Each number is 500 + 25 x the weight over its row's rms, rounded and kept within 0 to 999. Layers, rows and columns count from 0. Numbers have three digits each. The size before them is the row's rms in percent of the matrix's.

# layer 11 MLP up, 1280x256, rms 0.235, rows 192-602, columns 0-31
109:488511473484478484487517508521542515511525532483468505521484507511486548461489508483500492502513
098:483486513480490502481462502512490498516490471470486488510528487485496490505487498511505504465509
089:522499531507518475501511521519484543482503474507468474499538518492488553548554461501465509476500
093:531483484502547525486481499506517513499534502483543535518490485532514517489474420515480490517471
100:478486495487471465507502543479480524491519517491504473511520538479496495515501486485514552496499
102:505485489524467498502530492505498510507485496486457500443509463464527505484502495501432508491508
096:508494512493485509518514462511440509463511484471493485522523476516483514490469484476551549492474
108:500518507500487546488530527482484506511480521491506517507492526454470507493526516495526515487529
103:504513512517493480502491503488484495524504505470504449453474477518503533500471502492511552561511
098:512467474507519514501540517497505488551503481535460461482466524472543510458516492453506510532507
105:495521496523495515462501474504484491483456485516488490529538461507540487489510484458472502486474
091:506499518510493528483458532489498504532521487450516486441511488509498506504502539504486457502523
101:524505478484489498476493461509505562492493516487435514506461456503494475511486531518510483523515
103:531487475483510466498481477550530511507528502531484487515506508519524516493546531523519491490461
102:509499474470499512533524480489531558528510520538497460488503515475498485524445448490504501448481
098:490511467521478508483500526480474462517499532520525489519503502528497487495544454491473503508516
105:463472514501488497519515512516477507477492484513465500530528509474485506492473483551487476504515
103:464513500485448513455483489494470479501518467516490476507498509545481457478523521520526447528483
103:509472516472486530508435465479540512514510490473510519512480487471481539492485447523507557523495
101:544502470472496526517523481512504499485431497460499512520493517490506517476538489483493522498535
100:468492494493547480476467482513507466455506517497542481517539513462473508501508518520490547509506
119:539506473520490484498486517435534485546522486499473474534480488510506492481521485490528492536489
101:502462449510486561523541526499497514499510472475487523466510511478483510499498443526507502502470
094:464425509433530478522473505524519516459530536492558487493483488524460518539497516525472466473493
107:540496502478428536492492499521503470520507516523495509534515481511530484522475515488458455470508
106:516474480543484480467490537486500485550505506532490512426504517483481503466498524524506523469522
100:465493498484511519486504485486447531528492498482523477516475529508493510544487472442490505456466
099:457522485475507537520501550515463452537519491511508499546510447482529499464540518506503483491493
099:527485450506504507477461484565489497510496456532526484504487547428522460514526470478516503526472
103:459533505470539486551536524549513479516472535485501493547521497504497494480494501476505523503494
098:513458482555499476511539495506481506491486559489504444462443446477560512475488518510498482524489
106:476506499519487514526493512500487533464549457502529510484528527510468459482493535511487498468454
095:493523486510522487510510501503473495500492527472473520540506521521489470455531495547492507504487
107:526512507496534497490484507505459512487507510492509469519475530505495503490462490474520505509525
101:471419523512521516502467476456492501537535490502483540510523489489530495475476469467505471518512
102:502550482505476509521516479546451514475519481506543465558502480530491510454446489509488492573495
097:500501517514507465468522443439447508495496467506489507517540514488520476496532484529456544507479
093:494457505484487500501477486479466564541492478488503496475470498488487500454472484546461515483465
104:501479526469504485497479478534518507474532503492486471536524518514504510502500516465521495496527
098:499550478490523510518474492497434518520481498501521450522549485443477514498492485509473428490505
092:492487442468478524530498544508488484492461513508524489519515510537505566488465454469460513501520
105:518535538501496542467499513510515522513495469454467487487490451503518486484464446468476517514518
101:495498497448504483489489499500516524514442506458490518491515491491540515465521469484484525444512
107:477500493508537468474521513463501500512486485478490453490487480500511486490518556528467526485504
098:508502501473510477510516503496522497513486544532474521476480497504477491493477474532528506498510
102:512507504532508516467508492502482487504495508536484467522491485471501478452484510542517484525511
095:524470506491467525508478487523441505507522515500478495502482544497478474500482500522491486472485
097:523466509487485517460515513511501480500509467484463515507519489465506506500500468536516483479529
103:491490534477475472456463521491508485513441497473483504512524549500488499490463496517510540511497
101:507454492561507528489524488518444491510465473506501471505468456488531480489529530482507496486493
110:474507524509495536497509566501486511508464498530507513474497486528523491461477541466460523524482
100:470501476487531463490540517460509455557463525505496498504460514526497480487503504515538505523496
102:519476506491509477466470485502506455504469478436472471476445492494505452528505542480501509547533
097:535468502540478521505434476518469505495531529552491504509508456507520478435500511516504470507506
099:507444505506544553509452493522472509512530467504483533488560443504506531564499474490522495485506
101:481493514508506463489500492498492447495468513556514480518490498440500529525535473471506531500512
085:500499477473536488481494548497459528508528528484524511503509471477486502531482443501483507513502
110:508540492499551455509502540483445476499512499511516564498524486500471503488459494467491501483513
092:546465474514476486512457526427549513520467468492486488535504518517462512556519500458498503498501
089:517488479457520480488486517509494478475504483435503502468534549464521519483501502463508503510503
096:537519502508519530512479479470450498493489551477469507489525493503486486514476478523489508488494
107:484510459566474506487494496520546529511503498502484502544479528507511507502504470491477514513498
090:486529469488536481495490504462450490473490476524474505460502496496503489468518491511483544497487
103:491514499527487459506492493455508491525471519490526469519498467482481492503486561522507497497473
084:464529455488517486536462532525513501511505482527478487548497498502490507509472464536489486468489
102:536509476531538513516486507494494502481532499469504457481524512505477550468498515504539505487489
100:507469520473439534520512515514524481523502498506495516498509503537484506495549538499465495456477
081:523490477528495461494439530517518487475491477507485527473487462524465467531466528510456472477509
104:519488501490468482517479501489508477511516439529440493473484508476549496500455536502520535457495
090:530434492497498525487471483491476532492486479496469504490485504514482495479494456521512531476509
107:474476479502448552514532488521517498524563543513544527516494506475497537523546527462538510543519
102:472485535487476510522537538528505537447502472461504496461526473495477512471529493498534467514466
102:535525476492498490485516490456516540590523526480458498535475515446501523468456482499506522484476
090:535512473474464507465492499529480555514523467537493467537486508496476479488469471498561495513487
090:556468488482518499529517521490495456481466493488489499523490489463480497544502447467524548491543
103:501516516469492521507541510480542533529493464509451508525513496464459488537498512497507556505546
095:532515494522504511504453503509488494479499494512444476482508522521498526490488542502495471501522
099:496492476476569462532494539464502530513500528533493524493558478511484482494499509506496513488493
098:515526480521444512505480517507534484534479529514466495506493530503484492527522515490454474497500
103:513502465487487536438510494455549511486467500489495473505531519528527517511504469519449542490493
096:450508488501526519509523499482496531498483520520521491461517518486477498517536505502486488511503
090:521450489491475505497514534505435444472528474548509460518516514526524498524482511512514506508506
096:505494478506487506534517479461503475507505503522481510548468551486499499496562494478505573502505
105:507498521474417511488473495492535504494500473465514488508511475501567513497476495501504457500518
100:499508471524504499477544517497536518452485516475513452515457558510520476519506507483483511522472
097:515488480494496497469490510481499475483471474555497518523527520495484501484511491497517545511466
104:510530505487509492489508509450450506495508537471483537486469499486453518486501480512464522461551
103:523527482507487479523499522528502536477527470529522508471505504483516540468510524506500506507530
102:516505478487519510494540518544481482539489518510491486495493478498485505464499520517553507519500
103:531482477504500499493514509534487521498520528499501469490481482495536514523496535504495508511526
110:508516482478498517510499517517547449532513482486503516495528502506506492489505506512474527539498
105:534490490468522426500554500487502467470503524533520507496467471485508501472497503457581506496465
102:467486508530540502544493483458453487494536473493489503499502508510507495478537513491489509486486
121:492466463503511530503475521540512520499504473488512544465482499497457495498536502530441498501476
098:505517495474541470474519493526478509465485466523493512490473529482504518495534528477523502514541
102:529518488506486532510462506492519481512476470492492503508471521500508522521503494454454493493497
099:511481522493498518486522502539533520533467485504509510501527506485519495447474457496511501481469
082:525518470491484504500503489464513492509503491440495485522564484527455468460505518511514524513499
102:520487503493490503503491534482469551472475470474493462516537499467500506528463506508488516450531
092:519478516475505504493489489465507503526501454491485497495500557508519522531494497467497520503541
104:524483525500539477515486511526533472507481544499488524540520502507492473489489561506488483529529
101:537509445521454532511493527480530500526479478523473520486504494464498491438466503497485494534499
100:484498513491515441486510517509465520505527523512523474495525487504525484504532489468521483486497
102:508533487514497487510503529444468475472501499483455486519446525535502518455523473480531484466456
106:500489501482477503491483507492491507478453502525514507488507533491481529487514547490476525486447
103:478490434490482449497494505497475529521519505500463524485485486513511515498488505497503555443511
091:528517482510474544482465479481506508503513492503536477499503467501544494484458456456454556495496
096:481475472490512460494555522491479510554495485486473491449504509483487521529447496499476513480497
099:490471536545466487481459480476480478513500533488536476527499480479476459477504497472506492489481
081:538500481515445520527499491449487518533511501526475504526495480532475457500529503501525445510510
099:520499499508513498484514502501525514478477523528482429511507499478531530482527499463518499448487
095:514566522529477491526518472444499489511499511484494530509538506510423514473503493485514473520498
101:517466466503498501516532517494494542500498461481511493479519496459484522523509492470486485513529
100:477480514462512515480508469506482512559485483486465500494451462498502473521460522481516535544526
120:538478477471507519481506499510460510526501486527481523524516509511514498461542498482460545507465
105:475502512532476492512543486497504484496527495547507505519474522452510464490498502509478527478517
105:540475511519520509500532492467469507489459502511469517524510518488516491503562559513476493544558
105:497466444463481514497475503499503453514479541510532559526515491491460482479518537490497475486458
108:483460525504518557496473529481491497517522468491458486512486450479506533533498545509504510478531
103:477513502531472491477482517529463517493442507504502552488512531464498549539526499473484475480488
084:468459472467489451488525536500466496517480514480501504504518522511545503490522508553465531504566
094:477506503496526503518495495477453462504476484498486491499491534510528552490555495531419499487521
100:462525464481515485472509500448524512521511517517531469476443538492475521521518492534475496467473
090:521484495518495474534490468481474490462469524488516523525462479511496465495492480535534448508512
103:466432424469527483490509516473512512494537479488518518488486512509491432536487509508483472500496
114:467463473479458534509489474498527466531499525505481505502494458530496499504481493487489500506502
106:515535463528545522480473466512474475549493502528510475513503454442540554501512530511485445521531
092:481512511506471539499506512500519513513490517517457483513509491471474495546498486543505515502512
095:517494462511510487482561482510508534507479489490467433509499493487499526513470454491529469464509
103:524499478526498498490503502493515462539542511484501508511534520491525432499539515485479458458484
107:496472485501486467497508511518508510515529507489514497529503504446527513519510566510533490474502
100:477512521496477506523494479490463513486475461544551464499502518500550491541522536492490566541478
102:491479511491459498488542487525528491525483501481519473528501521483506477511531521506539506508539
098:533494511460520482504501468483499463499534452517505459531522445501521492501499545457502505528542
095:482461494453541502559512509539480496512504508438511531502464508465518534513475505527483528535534
093:477488538498479478457477513534490506478487502527538496483491503456489499500520489445493522496491
100:510502476491484510474545515466541520468459515517488514521525539539517501493459522528487533490527
092:540476527504476485520526532525513506479527498485503497485478482516493515520530478488513477492483
102:508507520493545497490486517456486504513467480491454500455498459456506495514562514506488508470488
092:482454530517498488536531485503552549487493526506463456474522486542485455495543442531509517509471
095:553458497516523455533464468482540509512479529500471526529487487508499479494541491519478475507476
112:463522500492456512523471500512508549486494507512460533547476536516464480499505475508487544451494
101:447495507496520470533506530484494518490503504512509500504520485494487488496523500489460511545513
106:541527529542482514478501488495522462528456536507497531485522476452537494477503506500531471501494
102:469474465521483533467520518522476467502521496502487467481464454485520495536458516485420499482521
105:489479471476515486486501497504526500472508487477505535479478484500497537517544488500492489508461
106:480488509487508493505500517487491519522507530515503516522542503499533501511494488512502527524535
097:499471499499508498475508521507464481512481460490544460505488493475498480476525515512477462499453
103:481521495495508506517454496514528555459499518517521520472533522498469527517501492518529555462476
107:511503503511496509463473478525483490529499499487521531467539481475521505507510506468500494497480
101:541493485471465527493524501515504515518479497492517535495532455530571527533488538492546515481536
100:491505548517468510460478527504473520482521495514451498523487514501503505480487516519467517487487
104:500530499521498507502493474495472491463463494549514487479500522506465477482512518513501515470478
098:512492519520498508514496536538466513467503481450529499489522497497493472496491470458520493489519
098:495446539526465468503472495517491487498477513521499501492527488505511548482512510489528514482535
095:492534506496510468520461436545512523506548470509524496479511459514484514466518532499513490476532
105:499502545500442511491514493513488536505529489486500478519498524476478484488449495466475499528462
104:518498513475491511483475500494501501510502454456470450523503503488506477469489473484525483522496
089:523433481526512549501513487482498508488495513496504545547502500502477507501452485528530511505526
104:517531502525508487474531553476506534502485514521538501520490502520487474485529501501491481490511
102:547492510487524479499499507508534509502493564531508489456485507525483489476472503480511568515515
101:534549493496476537514512516485470473488517531480471477525496498486471478499499471528553463510538
092:485506482464525498539514479493481526513496511472453478482497530498537495485487453518535518516513
109:495503522494535461493524518495513499474511488464507438507480483513491495495523519481536530486482
094:545479494496478497515497474537479515526522495473574493529535519489489501523533491473501509499498
101:487523480513522483501506442496529538495500502509494511491490482465513493543554495500502511500464
114:529487530502499514520509500499458512537493500466463482521501512502526508526487475430510498515503
106:482518500461537486472536550481470535500484483525460446530501493495459464501512513490474486533523
106:515466510481462524507506496536492555489497498475480518479456490529523505485528509527500512523487
100:515495502504465454510533513517490521520495491508513460477513489485468489533502499466493519462520
098:470499470506478533515543466484534535521475468500524494514471511484497478503497470541504481486455
104:504501482498484539504490489531554471512510486539488484477460472490476495471479523532523443499506
097:505498513514489497490513489532511482475493520514485515494502471497562526481525485527453508488553
092:467529461503463503500536491536515526519499469504500493524498489454542505506584487511479505452479
100:502483512505501469540487528513515544471509471501527527504517506523486510479564464459491503504464
089:542472508495472491502522532520522494532509522523489467523525498501501486552456440471522508501501
090:554455508462488482480456501489510534497541450446513494481518486507438512468496542549535547470526
105:488512450463515492476555520441486480534494527478482511520523507490485533513484513526530528521525
096:510479486487488510507503473510524484498511483525465513468521506487497512473513480517512482545546
100:473545519518503508470492452445483511522532470507494474506512528515536494491501514476502524466520
098:541497491509473539498531530515506523493492485503547481509459535495485510505520509537511469486540
081:473476461482504548530487479472461501496501511454476509550518514509496510484479543527550474484536
106:509501514544471506521493496563551489483523487487550525455457499492528482474481489517530501490546
109:491519495474493472494484452484529483533527511492428469506494527512509463499530509501515475512530
099:514449453505520525549491463495548484528465490514494459492440521513499539519525536516514494518529
097:471498486481454533498527486522458500505492448488461482471529492445543520468484519509480534523490
107:551491455429502516487517483469491531572469517545480528531526468529486495541521498494438519469530
104:512518492514452443535457504504521517481535507509437479478516475508542470515509513431515477536478
108:526476519522552516528514489509498494471480457480468502469497466513526522526504512492520524498473
105:453533546474505498550531534477526506515484476518519448498553490480513475544521543470499486495492
097:513511486511537510523509502533481466538456519469512487457531507511488500507502518484555487480487
095:487492509458482524528486488484530493507490492514514497476517498517537488491506514510462509497500
087:548507478543494509494527523490495515481509518487482550520490489480497525529500483486509534512513
102:515504459556506499463487491490520527546501484508474531476526508524493530489486528484489525502442
102:477495492480513537494510475521472540527520507525479510471515492472507468493510492527546507470531
108:576491501531496504509480488483551501479505467495513492491508504539470491445484481505457466507534
103:523497487500478520468437485523498522488524509507492485495487466509509538491502455468506507505528
095:485464470484567499500500529483492524534532516470494452491532461517517508536484466534509512537481
107:479494483511492511481489463536537493479477480455503515492483452528513466492469558499470504519479
085:484507508472524465505481517495555506514517518489529528520517524497491479494475411517459484501528
106:482469466492550500466441529526498482514467515461478481525528477508486456523488496493554472497486
094:519502453497495455498513501500511493498521446481534473460492529458526516512515492511512523453504
099:568524531546483476497482482516521498522464501513510502532484461467534464499530511488535529447496
106:501494490500456531501506539515502507481507503467528460504531512496511505512491444488464495486490
098:486557505532491508503533502521478492522470476490518476492461530486541484470556484542513508484494
106:457514474482524494491486499535472504543494460523515518493507480466527483466495485481553496474477
102:507475482536508499497516533460433463527517484493487468544502495469540475527495508553484465478461
098:504439514532474507500485507503518505520448533503461484529533474502501508505467501500457518526539
101:478521507472463493490488457517564476501474507481501495532506470508492521475492500492518492542534
108:545484521491515565490515524528504483522534520531542474535471521491553511512483497509457527480473
095:484494517523474509499491486512513463530535462526493487458491520487474465467499528478548530490525
090:462508495488489495474482469485521521480476455490529497536511481502489494505496486502506508561467
093:473536497515537504499508494511526501468519480467468500481520492469479529538504454503520492489482
103:474537492492520528442500510523490531526499481458476496487493506528530517509519534504505466473515
104:473465473520504537474498497509481530561511470473546516505514483537519467472459504499487500527531
104:517453522529496484520502519477464488484467480465510498490508498495529499467527503552532513521509
099:484504497511493501512493530510469457528495485483476506507468483489510479498474527494501521505489
098:488488488488497505542491509515516477493492495499471449453511538499516512534548534487507485480490
097:490462486526515551505467508464467463521481533506513522508482507474508500489483511490501539469493
104:488522530485474508488531471525473518507513546481476528536504517470522513485529545518493514481447
102:547475502461481490512480473461522538550556531491447530494527503453508533529492476497518510511494
101:511516500480471539508490487493502500519514513477505494487501492455486481467483540564458443475547
107:484504501497478446533477491488494490509514524489476493504557513519523480476463542524526505475523
113:495511516535463525510516480494481520551495535501515513487527519523514478479509461481530461522534
099:513458518513518523480477544499526519478470451458498474525504506492508470497516552485489529483483
107:469549520525516497494510536532484530521497521500512467515529521497466484500499503524469506497529
086:537493490504518464489503474469493455500491501481499478537503512526460467497526522496488534470492
105:473521498548519487471502479509450516513493441508492509502488485499529517502527463485487503503485
106:491539494506503484486516519538524537507487527491492455558542508471523479514543483516484448508490
098:475523463497452516470493491510534494526518519490533507509535513491512454521507460468501504523496
090:538462554531495475465480489507559536503466484511474465542498549499452543515471490530525502514468
101:522480481490476502512498511493513525509509486533497535490521517469504491494494514477526458541479
103:502551488461487525521511529498533516452476533526480498494516469534496523517530504493432510501503
097:510516451489522480454488499537430577489500492517543543548514486494507489526490492460505498512464
097:506551504474493502513538501527475475506472526523549504495507517491520474498470496475530502514482
100:463511486559452516490496482515502527522513493511484489451500506491505450497515491530484495566485
113:519480523510504480500497502515506495477489494459501493518500488526452493479488534527462534538519
110:516536493497505511472500472477498491528470500504476510536487504472530531503552538518447510500485
104:540518475482470522497515528494493480503441544437496508474494460503518498512528490483501480513502
098:465492500493495479484496512523534494493511487499475489509479508492476444485508514499525495478459
106:501476495517490487528496541527510479481479517501487489501482506479487525461491515482583509483492
105:513492491487527497457493531527517511497520501480497505488513513451452516502512492518546469532515
097:506518491451523495475474483508471494493449495498516537508500487505518483487513521517465539528539
104:496476533503474503492513529488465538492498469488506544519469459494498519504471496466500538518491
097:510516501501482500522525479518524531484489510481503507513481459486479510512516503576479491493495
085:465530491543455512475508487499498510512472487487493544474463529469483466500508482518475505507471
102:547493491458535536502457507489475497466484499480500537535497490472547513472510506455531488502502
102:477508499468497483484512503513533499484546492496496509451489519522524469513506458549526496487523
098:502545478458468487498475481523517480512541505471538475507548480546515494451487473469476506495550
102:480506486465500466516507474478474491564485471517470506513540471480511531518524570466460489498527
091:503513489544519511487475538508491513526516510472506481490537517447524486505483514481534515528524
102:504482531467487496550487489526502493500515454471481500496470504498499486517502534473531539486504
100:525493535498518454521509511503481528472476493495469494496486467490468477454483518494498551488505
095:521498536475463493454475506551519500526500534514476475501507493478476515493472510453532516440504
106:501499482506469475495493486498474522500510479475476513508508478524497506501526501456546513503489
088:550532506517506462497493508489528494514466551456512499445528496526504494504494467509542530523514
103:510513499502464515535534525507492478505522536515496515511478489486487538465495540502504494500512
108:471490487521453508501512515468516508524467522570531550492487511458535488527494526551537482474508
099:500461448536508514471483490518477464497526493447542507532504502502489509447502522461547490492493
098:493534503518499459505475532507532493525468479515468502544530528480502498502482490483463485467557
098:524498545492505518500474491519508496528498499496493499475516479489488475519457499485499513505534
095:515538475445514519506478452450530527471536471481518471484479536459491468469497477490491517520474
095:500488497493508508499503560497472513479507492497503478477505464449503483460504522506519525495515
114:501479498502496478463503515459468519472507470501531508537476492478491525489519496501485560493488
103:527498518537509514468521496465522501538500515473463499485500451506542483523513493509498471476456
104:521475509480496526453502515513497467478492511502466476512496495472529501487514525501492417525544
098:492469455498511525493507486498534528506529490456505520535457555459521457509499488515506499504487
110:499487503502524493491461534500508486497525518511510520496557523499530484528501511529464508513474
099:509482487441539495499533536510483512473525458529509496483534480515518471471498507467506495516495
090:520463475473534488499491486516495519498511488444503525524502528513484477456538522494518531451502
104:479472536515494517501507526503492495452480478505486479495577484496473548472472484495509479496523
092:516509409506498484485520454483480533498474462527478494504483526500534484473508493517508456497538
104:549530555485482464495496493463517493506543491490519493464497484497492488517478538472499511512511
104:520472523494501501529489502506481560491532486467485525518490471537484538520464539510459507524481
111:512491515475513524513475491500464463501521513531503527517511497493517510480489519523455495520554
100:466481477515526517491522510493504512496464494506533489518452458475488509489471450513496514488464
109:487494479480482449488507495488521487532477528490498494502511463536529512539541498521460519481492
112:503499491536483539484500499515485500534474512442495534540554482500541475513463544476524488495487
091:491515512458516481512494511482474521526539532517508512491470500533483496492529530497532510483492
104:519476515502537493489489474489515508530477455507439487534500512492487536476509516533508502475512
100:509492523496495516500547475453532514513489514502500568456471468504480525459508505542474517498516
113:514515501542486520530541535513483486499467477544496519530472493492492523504464502494476467543482
103:482484518524492513499477521482503535513480481524486489503525519511494508486534486460510473519513
084:521543490500456514507471487489464528508497496493510501504510505503512439554526516494508508470509
111:562500490455509502548472511513489500465499523520479509468491574456510560526539508438504502531507
093:478479530483484499488467515522479491489543516509494476522486501452502426511486459514472507473531
097:498526457518479489481464481498528457492553532482495475482550482486507465483475482471504517522505
098:482517511494515517423519496532456506464501527464493468474492452467497535487535507520483487520506
098:474529513472537536471500526519502499471519498523490488476554469500465503531532464524466522502492
100:532490493505511536481483484535510506474494508499462466483484470483498519455533473506527484505510
104:544452507472533500501551471532479478447494513492509503544514436501508515557533517530459508507506
109:477463478503503492532479530486528531515482452531525508488518459496486516482494502535448506519511
093:515482534569541548500464505510504523505478517472503457492515486544506481461501539487521477483512
089:454502538504497548532514476473501498505535513506471497512523522537464490504500543529479509480478
090:484497507474529449500467541499477496529457497498491492500527477490474475486498494507531565470501
106:505472461502463561519503504509494468501553470476502476495483485485527465500472474491541491472481
095:501487491438506522483521466521522431508554496496491479475521510525511493456476487502475527505484
092:477496541513453512468499513477484476506465520546524507459507537540497495567492472518517525477450
090:504534522475482458548514508512491507465494530492475513483533533494497513465510518512517523507495
101:521490483513468474492486496461525512495522513524533503500470500448492511515504475513509551513516
097:519477502524549481490483558474516503475517546553496508518522522472494508473533488513498505504479
097:511471485501507490479502488483549500528490482489511477502486509507468524549500513514532497506446
099:493490555527497499503463502496494458479483508437493517460515510469479517485509547480532484467489
102:476438571482507487503457457478480508565489470475524492495494492487479495512514545539524520514489
096:489507510525503498519488553463492523495517459524471498511523488491505488527537503476483499485485
100:474507510496483466472479504480503485492489461506490496520526534463546518503491419530481506493583
091:577499517475499510497507489524557511504499502508496537482442507509516506510485453494475494511546
092:501436524489494498515516524477482497485539486493492452509509500488528530519489503524436515521519
110:477528498451493469469518456474478520489480485516508445495536502543486479526538516506543487531461
094:512484436561506508536520508487520465511469503467452543491479525506471499521452471513477479507501
101:497506480539513526498506515522468503507532487530515516502550528502484526503530540480488521523470
099:495483506531494526469516516453548502502503521506510561484485532514481492532512490524509484508490
101:532498443507498490506471500495481507462493509497521472476485510531480486480536474455543525496444
091:495478473492491473484491438517482523543494480497542478523483484498506473490489476557483495478515
100:482472509527532501534510534512504499493502538516505473444478515477494511555515497523485497478501
095:514567462458477522453533500516498488495450482515520508492466526498471511470503499475505511502501
103:496470481472498489512521502509447543509502523528474479533491500478503509480509587482466490499472
097:540521496486550529438496528505503515534525528546455515479487487525530498476476523516509478502500
107:507515469509479506471498503449478539554477480525519478496514478449522529476519544492488486495524
101:488522484537519429484484478482482548457471517488526509475493529489460508492494480504484512462474
096:493477474495513488470519521516481495464528488514509506505477496470482504459501508505504506459500
092:502490502483530546496546512468507488490483499502495500513502512518483494483481493488508515509528
090:509490456523488507457457473500516475480509549516495483473518527485473504453491490491486520501519
103:487502473481501512510470561510545457488509479473491489508528523518519481557475490475480501500461
087:504495466508477492508444557533530489501526473541513498531509496499560503540505503508490478483472
104:498541464473522484506529487469486500503488514477495481512512539503486490562510494491549503511518
095:536499459535536488499485489503484517516486466512516459540548472528506493507492431539476500462466
104:473507508498460485473510548517493484542470525471505484522493485466515450460559481531518495481480
103:510492490499503493542506550459472503527498544497527540448520506471491483510492499507539526459518
112:516453521528520496480507506463465503520469524505507448514484543508455507520467527509513500560488
105:530470466511535477463485497434475485512470498517510501465494503522466514515514540488482446515455
109:444489539509508518528498506508480524487506504544497500496476520550507549508503534528534522494501
095:523499472484497496468488502537508532456515525507561510554474557486524497467452476511477469489489
105:488486535504496478524499525483508483531442498471511486502513479510491492497483527499526551503516
110:493518548507510495486480476527518553533524454485485512530482465525488487434486534493474518480494
099:535468501532499521476541477507521503535497492502507465509479477521518499514509519533482497510425
098:503490466493484508482465473505489549498472446506454486555514456465483504506515481524489506497511
098:455482518471474479518494506510510579470496499515452483469532514493532534509461486511505533509512
099:541424522531514467495522541523440548497528487479479507513477518516505550481518487477470498509513
099:529476487563527491530510538455535476498531496526520474500514531491515549488490435460517522480476
104:486493497475493532502505512515504465495517499531508472490521483548496472454504502504499539499468
099:519484484483483469528498492501464536494521526512503542509537465480484484504498492505474533520453
105:518504541537497503517493476487517482584509463473468469515539539496517507456495498499497519540519
096:483550450440461491478493534533480479483484511531527502486498458499549472478541528512497525479486
104:504470525513487512501487531435489480458461503561535511473478518470471543503494538509490462497476
096:527516505472509536495475568501503518488511474526535465493498477493524494477540482478440487523498
092:514523495506493506454462486503464503476544496498447530495515510450476540466501464453499488490484
099:492493506534505522496539526496485517501472427488573517588494489483459538441525470503511498505506
086:522510476481492557469487522507492497487499529490513493515504516495476457497485466516492483458522
092:503485469523531498527504496521483515508481495471482512483521514480517519506516437482476483505440
103:510487498478491530470480482508511484447464487512484488491526508533483489559530515465488512516543
094:494523498527499491557533478470501478545499460491459523504528523452504522524479469478483538480523
100:488502496452460511523466514544527485498487515508532498531488499507473514473556475518501456510523
108:469486495494512497559531519456518506506456493508460518516498538527487546500493489482511476479512
092:511498490549481558452505498532523488509523549475542522512477500526503515459491481481502481512515
099:479486528464539501458479513458467459518483477474488472524500426503487500457478518496496505450490
107:494499489533513504469495481520504516530454482524477497532520455456477514428507493558444520519478
103:470477488418512539520496471568507509530548470539504490478507475487517463538535496497489519491514
101:548436463530500478493514527497509520502477472529478525508480531514477509534487480500446482517457
111:482515503518523492480451516517555489506455521500523486510485492489475495450479554498495484484522
106:502507506484506487539508475512484519520505511485492471481561463494513472494478478490538549507488
099:488478466495531481478470479520504523555459513520465506524500453471465500501517515474488511511521
103:508486495499481550519480475491515518469490516539497518498476456556517527442515526527514559506537
100:507512512496493519506488497497524516473508497463529509467463474499486471457520530533521492456493
099:500485497487549492547535482539433484485505484500461510443503496461529484456513529506468528498490
086:482523508480505504505470495486500527455459530480501528513516488523525477509506515511511497524446
098:524539535498436539458520483478504480504502512494515481518536511506542504480505519509526500502526
098:507508515465489513523521531486496481492499527514544502531473459447493557448499502492479487513497
098:498474484491536460500472478476547517547546511497453530460523456457413486508515527475548515486478
108:492475521511487484495462498496539537510484493473544494469523491498468498514469520502497513482546
090:512454475464497497495487513525507491513520530477495508538507507484478539503476508505516489486535
101:523526520494497532498497489494493491528455494512510489443487494483480514512485489500549445470513
117:546503489475532457489475517496502500515504459498477493521509495496500504499494555448474482545511
097:480543469513524528510456478524561492516429515472501488538503485502468493487503510483455491507545
101:487487498538547484516515489482532510513479513490456427518522506526515510472490476506489482486506
104:526466482504478481496453504454504519517547525536495466447526503529467472474522486465505526435480
102:523531510476508493517484483513527552490496467507490467505490488503538487548495515493474496460512
111:481535448477500496495528523475507521515481490505487514494551505516548522519482493506508528495496
100:518524480471514524477534489503470556498496462536540471469543483523454505490475453492482505475485
101:493500503492475511491509487501496509512474474524503487470475489490505518524526547485488518449507
106:522487493457525533500464530506500558575529478552484554517459481506539529481503534486518508527514
090:515519506512468498508500468491489504511453525468510536520492517486527498444514499530480509443487
102:494524516507494479482529511488457504521495482494501501507522538476499502456497504546524492520502
096:486472500461516510513528518489438451515499509477459478496500480481528491494548495536473504506493
106:512503515496516494516519534474515532510504492513477544520537475479496505489513503497512483475508
101:520516474479506527536463502508525516486480466505529534475496525475523511536489457490527508457499
086:511522533454532481494467480482496526514512538470493491487496466524541519529504495512477482535505
106:531437510492534534448547520466521461494497501509490537499581523508537498487521502474469523525501
108:447515504534474485555491462532560518534478494489518492499503502498539499515484487483547486512508
107:476473494509496484488452481451549470508478456480465489501504526517494493495500513480517563489497
108:490476496470507444520484513497505435492509494542536504486495497485525520519461491483501485490535
103:528512522495528492465497519493493545530518505484520531523514525483512522441487499503519496517482
108:477483512438492498481516537451507475488478434464531487558476502513514503478553508486516519472469
107:484477520522497495457476504472521526514434534510457501491500467485513505492490523467504535490524
109:474534527493565533508451530500517512479523488505524506545524472471435485492557498487503515523514
101:497495451505486508514543522467513492479470512516497526509463480464522492520466534533503531503435
104:500536524528497493449477494500471500527530494453508509518474483508478532505549540494507483530496
107:528492530536496475473552488493460488499480511483479492486544474483459488514487525476479486485485
102:489506483542518523492453478538516511462483481486483497432506559460507512480496529454547501498507
108:485500539512538535493511510507474486474448505491513508486524503530491537508516503464474520442513
103:491461490465519490522488460512500507474496462509502547485508547499538491517512515476488510481497
085:483460505486536499475479509525456492520434508510500475506521528470464503431494462514528485507514
095:478480497490472504490468494446470528519432521538512502487549488462507490509512499474484504456508
096:481457479513522561482540518514525463456539491538477521544476489525484485541503465480488537505440
105:497516512465487489488525558472465482505479548541517516533522491456502467474494485481479493514504
099:526480544423488511433501487505506496495493517534520484483510488484517518556504501495510470492496
102:533492490518501506467501506488528486506449517482488495500536515526497503522547512527537499477481
099:510542493520457504544503508482501470497508528534481493509468497500466503526466488497524508458501
107:476495522522521514465486493504533480529520451518489494510465540483481488482492535516531517497507
100:501512472491460544483503519480500534500520458499498508493499484481447513507513486553498500484526
100:510532491499521466499542497510490492546480524496531534529486533434466504462511510517496537506489